Each number is 128 + 24 x the weight over its row's rms, rounded and kept within 0 to 255. Layers, rows and columns count from 0. The size above them is the row's rms in percent of the matrix's.

# layer 3 MLP down (transposed), 1536x384, rms 0.152, rows 1490-1506, columns 192-287
size [111  91 110  99  91 110  97  93  94  95 101  94  90  97 101  89 105]
[[113 146 107 156 137 162 145 106  98 141 144 112 148 148  93 121 120  96 126 107 135 123 127 127 146 117 104 121 139 118 161 131 128 156 100 112 138 132 114 126 116 127 159 109 167 113 159 135 117 147 104 156 183 162 137 123  84 141 103 123 132 101 166 127 127 166 111 126 148  83 150 114 121 122 109 120 115 123 117 122 125 104  86 139 112 116 109 129 129  74  92 116  55 120 159 141]
 [105 177 122 102 180 112 143 130 136 117 113 104 110 119 111 122 117 113 138 119 183 128  81 146 114  84 120 119 106 119 125 151 133 142 146 128 145 134  99 112 132 141 127 138 161 123 102 133 123 101 154 116 105 115 111 151 156 117 118 166 144 180 130 140 138 107 133 130 153 118 132 126 137 150 166 127 148 131 113 103 120 147 172 137 119 124  83 119 134 177 145 111 146 158 121 140]
 [125  73 130 132 124 137 137 115 128 103  94 115 116 172 132 144 131 137 145 130 134 112 148 122 103 111 119 124 105 144 139 101 172 139 109 140  79 113 112 131 143  71 147 114 183 133 188 181 125 114 134 143 122 109 211 132 124 148 155 103 153 112  91  79 127 176 109  56 107 109 187 114 145 177 121 111 138 139 136 158 123 118 135  96 100 160 114 146 157 127 120  73 169 129 142 130]
 [128  76 127 149  97 166 141 151 105 114 143 160 140  89 117 117 118 107 128 137 146 142 117 122 114 129 148 139 124 137 110 136 128 139 136 209 138 128 144  79 108 107 132 150 148 144  90  94 118 159  77 117 118 124 143 132 121 147 184 107 155 156 123 100 132 147  88 153 136  98 156  84 140 135 104 142 148 144 125  72 126 119 137 130 122 107 113 134 119 120  98 148 126 188 132  71]
 [158 139 120 127 103  78 149 105 168 130 127 108 111 120 124 155 142  88 155 110 109  95 167 120 134 119 110 179 117 140 140 173 128 136 131 113 120 111 142 148 125 151 130 130 160 112 151 140 128 162  82 138 120 151 156 176 189 151 102 105 134 148 119 170 130 142 129 119 132  96 133 105 139  87 133 133 129 137 123 128 138 160 112  88  94 139 147 115 119 127  79 111 111  88 129 119]
 [188 158  96 132 167 117 125 129 155 149 116  95 127 129 101 153 102 146 113 119 177 101 121 143 120 104 150 142 196 133 118 143 118  93 100 160 167 152 116 120 131 125 116 130 138  99 135 166 140 126 111 105 117 123 116 104 124 127 103 114 139 119  92 129 129 133 166  58 132 132 116 106 138 151 137 156 144 108 116 160 128 103 107 143 148 142 162 168 124 132 120  78 116 139 121  63]
 [103 135 119 133 136 139 130 161 142 105 151 140  86 159 168 140 112 100  91  91 146 131 166 137 147 145 182 177 125 107 117 142  99 125 166 116 117 160 110 117 139 146 106 163 161 162 136  96 121 108 102 108 105 134 173 131 153 107 150 155 152 138 145 128 130 157  72 191 119 116 172 113 123  99 157 133 165 141 158 141 132 148 131  85 173 141 127  88 152 100  92 134 135  80  89 157]
 [118 150  94 115 125 147 155 104  99  94 152 106 148 145 158  97 139 103 130 142 118  86 175 117  99 144 178 130 174 141 111 100 124 139 108  94  94 109 140 115 101 194 125 116 154 124 126 149 125 140 111 147  99 112  88 174 106 180 165 120 122 117 109 114 139 121 123 140 122  88 131 154  93 105 153 109 105 136 119 124 139 119  97 119 106 138 110 118 126 152 114 122 181 125 118 135]
 [102 107 140 115 131 125 124 109 120 125 106 119 138 131  85 133 132 182  98 138 137 126 177 131  90 153 114  93 114 164 120 120 131  92 112 116  95 117 111 127 159 139 100  97 135 164 104 162 109 139 143  87 167 140 138  95  76 113 165 110 116 125 146 133 136 158 116 156 122 144 156 127 140  98 133 160 119 152 136 131  94 132 114 121 140 108 127 136  87  61  54 144 134 131 136 133]
 [150 131 149 145 160  91  70 147 117 106 132  73 160 126 133 122 115 127 129 157 144 102  98 127 113 134 116 112 105 108 122 102 144 105 106 160 125 155 158 124 110  92  94 140 141 122 119 131 134 122 147 126 116 132  96  80 126  93 128 150  98 153 115 131 121 121 116 103 132  95  96 118 124 190 132 126 151 142 119 160  73 125 117 156 134 169 139 121 118 150  93 147 143 135 138 100]
 [120 148 113 107  79 115 120 142 128  97 119 111  59 135 113 128 111 181 112 150 118 158  95 126 110  96 105 133 137 147 135 105 137 109 122 154 173 134 125 133  98 127 120 141 108 105 142 165 115 143 121 121 164  69 165 152 113 109 109 141 127 120 135 103 135  91 145 128 141 143 175 149 134 133 157 132 121 112 151 121 151 160 117 145  75 136 119 144 110 169 111  85  92 113 132 100]
 [120 170 112 108 105 114 128 137 105 124 163 138 163 173  94 153 160 147 154 187  97  98 111 133  92 134 129 145 138 138 132 135 129 149 157  93 137 157 108 117 109 155 169 182 116 130 114 161 116 145 212 115  70  96  98 111 148 131  83 120  82 120 102 136 108  99 126  98 132 126 162 143 139 111 116 138 209 125 119 169 142  87 135 117 114 123 148  66  94 134 141  90 134 125 135 157]
 [149 123 177 135 108 123 157 107 143  96 103 127  99  90 121 109 143 117  99  79 147 144 113 109 126 145 146 135 152 131 106  99 151 150 128 135 141 120  98 162 134 157 129 111 125 125 126 122 145 137 138 109 141 103 149 114 112 126  96 107 140  90  85 126 150 135 112  85 182 104 152 133 165 168 160 126  93 159 138 104 160 134 143 136 134 152 173 160 141 135 202  95 137 155 131 154]
 [128 115 158  94 148 118 170 144 117 119 182 116 157 112 141 143 112 130 125 146  69 112 163 107 144 151 132  99 143 122  83 144 113 118 115  97 138 139 155 126 146 126 107 121  97  60 119 158 136 140 136 146  98 161  97 144 165 115 125 134 119 220 137 121 117 107 105 135 132 118 125 165 111 145 124 127 152 188 124 120 167  94 128 108 147 146 117 104 107 122 117 120 144 137 106 146]
 [142 116  90 149 164 154 168 150 152 107  96 112 104 154  79  89 123 115 161 128 160 115 135 121 203 116 132 113 137 134 145 106 103 140 132 153 128 168 159 148 113  92 107 162 115 126 141 139 123 151 144  88 160 130 159 138 137 121 117  98  83 135 112 135 140 104 185  88 145 113 101 112 149 150 137 143 165 134 117 107  95 152 161  95 158 117 128 114 120 170 130 115 176 133 113 108]
 [108 104 136 162 151 144 112 133 113 143 107 122 122 113 117 116 126 131 111 134  87  80 110 123  95 107 102 136  88 105 120  94 137 135 104 137 179 160 124 133 131 141  93 160 160 107 172 160 164 139 144 110 113 118 115 137  90 108 144 129 151 152 116 107 126 118 104 116 122 122 154 146 137 195  99 121 147 167  97 119 146 153 118 140 128 178 137 124 110  88 117 108 136 124 132 148]
 [133 120 134 131 126 162 138 145  64  87 135  96 134 133 115 145 148  76 161 127 118 147 129 170 120 100 109  85  95 165 143 112 171 110 120 108 134 144 144 129 123 123 128 130  92 169 127 142 101 130 132 171  82 132 157 153  88 107  87 148 160 158 119 142 103 131 120 142 132 166 121 120 106 113 120 111 146 157 133 152 112 165 125 127 104 100  88 118 128 112 126 108 147 153 167 126]]
# layer 3 MLP up, 1536x384, rms 0.221, rows 1491-1506, columns 192-287
size [ 89 132 104  82 115  98  78  97 108  95  69  99  84  97  97 110]
[[125 110 112 117 126 144 165  97  93 124 138  97 119 132 121 129 113 129 110 155 125 138 140 136 146 134 128  89 136 174 150 135 125 112 163 110  86 103 111  93  83 162 173 117 129 117 134 103 131 129 126 165 161 137  66 124 124  84 140 163 142 110 106 117 105 160  90 195 187 138 129 122 114 151 108 107 166  66 100  82 143 122 118 116 155 135 113 107  89 100 134 141 153 121 126 115]
 [148 172 114  97 111 112 148 135 132 137 118 171 104 132 119 115 129 142 144 150 114 119 118 102 129 115 137 138 170 110 151 141 103 131 162 158  86 114 134 117 118 116 136 141  95 137 150 123 103 114 129  99  94 129 144 137 150  96 125 111 158 159 110  75 103 135 121 121 123 124 142 107 144 150  86 110 130 118 134 161 152  89 115 132 134 105 133 103 122 124  69 117 125 116 126 134]
 [120 136 126 148 114 163 160 122  92 152 141 134 148  94 158 130 130 142  90 119 139 169 126  88 133 146 135 120 148 144 117 138 163 120 118 183 149  99 139  94  72 103 132 131  99 135 109 112 147 189 100 168  90 134 106 172 116 125 175  97 144 178 133 132 145 128  80 148 134  85 155 129  98 133 130 131  99 131 128 152 110 113 149 111 145 116 124 161 107 141 111 122 124 135 142 139]
 [137 153 170 119 125 160 146 128 143 114 136 126 145 122 178 124  92 118 135 104 201 112 102 120 123 136 133 138 112 145 163 140 134 100 132  99 123  99  87 114  87  95  70  97 111 111  98 149  86 176 160  99 127 130 113 142 144 138 133  87 103 134 136 123 102 144 111 154  97 142 133 110 125 139  86 146 167 145  84 108 113 104 147 153 119 126 149 148 151 142 140 160 126 134 121 126]
 [186 131 165 174 126  90 173 115 165 170 120 126 187 122 114 120 165 125 123 147 122 113 134 148 139 146 189 110 174 131 107 102 114 133 131 170 160 132  81 123 134 118 105 117 172 157 163 119 133 140  99  89 132 136 133 136 127 139 127 119  78 126 116  96 112 164 102 122 157 115 145 114  98 121 114 126 131 116  95 132 145 109 108 101 108 143 107 143 129 155 124  75 158 129 137 127]
 [183 109 109 137  84  91 109 159 154 147 155 101 103 130  79 140 115 144 100 157 138 105 138 130 113 144 199 130 144 100 113 148  81 125 119 127 176 116 153 126 108 158 116 105 173 143 158 160 123 122 125 102 129 117 125 106 115 131 110 110 114 112 127 123 148 108 101  51 128 115 135 123 124 138  91 139 140 101 136 108 151 151 108 138 149 147 117 161 133 139 136 125 126 140 149 119]
 [133 131 135 136 112 179 137 160 100 109 155 144 122 115 139 174 129 141 119 132 120 152 137  69 133 111 148 106 116 152 131 142 131 162 100 154 160 132 103 131 130 133  69 108 104 113 126 148  98 143 128 118 113 113 127 122 101 112 126  91 113 115 146  80 118  98 105 131 124 110 142 130 115 136 154  86 119 118 113  84  99  97  67 140 184 100 152 147  94 146 146 137 136 128 115 147]
 [168 111 124 129 123 150 157 117 154 144 117 127 155 136  68 118 103 135 101 181 114 128 151 133 140 128 115 112 131 119 137 123 152 115 121 122  59 124 140 147 144 148 119 136 148 101 141 166 122 149 128 123 161 134 157 112 110  94 135 122  78 145  79 156 119 143  83 144  83 113 108 122 113 130 171 181 132 125 111 104 137 121 147 124  64 124 136  88 100 135 108 189 147 113 102 135]
 [ 88 116 158 136 135  89 114 117 122 130 144  94 189 111 133 131  70 131 158 156 151  93 100  86 139 139  95 152 121  94 107 138  92 120 132 142 138 153 111 115 133 123 116 123 166  88 104 125 110 112 126 111 145  82 187 123 111 110 112 155 124 143 127 145 122 145 161 153 104 112 151 165 133 153 118 114  86 103 128 136  91 142 181 144 108 139 141 143 113  83 128 106 174 125 115 120]
 [148 140 137 146 121 150 134 123  75 133 141 123 135 139  91 140 163 142 124 125  64 137 128 112 115 107 133  98 150 131 147 110 157  96  63 107 134 112 124 136  99 112 120 152  98 126 114  93 123 145 152 162 130 169 159 124 140 149 117 159 161 153 171 105 123  82 153 130 166 112 101 143  97 169  74 148 154  79 159 128 125 136 111 148 188 107 149  55 141 133 114 144 113 175 105 124]
 [ 79  94 174  92 134 126 141  81  87 111 135 142 116 144 137 131 106 157 131 127 142 102 142 134 145 125 121 148 141 131 111 136 119  99  98 105 112 153 159 171 111 150 137 164 110 112 183  79 105 120  54 122 120 133 156 158 134 106 108 183 141 102  84 183  97 111 143 121  98 148 147 141 133  93 125 133 103 142 114 141 121 118 113 150 185 141 122 105 137 118 151 137  99 110 116 144]
 [143  93 172 170 116 135 138 130 148 132 135 157 154 108 105 134 146 115  87 113 152 153 132 101  89 135 103 132 149 124 112  77 114 131 139 128 163  79  74 106 116 117 138 154  95  98 158 151 143 149 177 148  96 119 144 115 105 124 130 116 119 110 103 147 127 127  99 115 122 119 118 171 164 162 139 138 102 101 106  93 126 134 161 111 107 108 137 157 150 118 197 161 109 139 121 166]
 [110 130 116 181 120 161 127 159 152 144 136 131 122 118 139 135 148  81 160 106 114 145 119 116 137 166  80 102 164 147 123 132 129 126 109 103 142 147 140 135 132 102 121 127 158 123 109 145 115 146 151 118 118 141 110 170  85 123 113 139 154 158 174 118 113 141 121 160 153 168 111 137 122 130 128 175 139 162  83 101 168 136 157 159 126 112 111 117 115 180  74 109 105 119 147 139]
 [135  88  59 122 144 150 128 131 108 124 152 122 118  83 140 144 110 133  96 171  88 105 112 125 122 142 106 159 140 126 148 107 142 117  92 103 134 141  70 104 125 201 158 123 126 110 121 123 128 151 129 115 129 154 150  80 139 177 149 104 157 166 133 136 120 142 134 120 148 122 120 124 131 129 104 115 103 116 123 115 130 102 127 123 127  98 110  98 129 103 129 179 140 117 136 101]
 [150 148 110 125  98 128  92 136 133 121 121 118 145 163 118 123 150 136 128 135 107 108 124 121 152 138 113  97 122 105 160 163 111 172 121 131 172 115  93 139 103 122 131 137 153 147 125  97 117 130 110 176 116 138 100 143 153  93 119 156 112 132 196 136 143 120 124 125 188 129 145 118 144 120 104 150 170  54 105 119 191  92 115 142 134  78 170 174  83 134  77 160 159 161 136 116]
 [115 128 169 118 123 118 142 156  69 119 117  74 145 117  95 131 125  77 160  82 125 134 151 127 143 140 113 140 133 117 130 117 167 141 109 126 153  93 149  68 129 147 172 116 133 122  93 153 102 150 127 168  90 128 107 160 123 108 119 144 104 108 112  84 123 107 133 120 161 138 137 147 106 114 163  96 107 137 159 125 115 145 129 120 128 118 117 123 111 128 120 104 136 139 166 144]]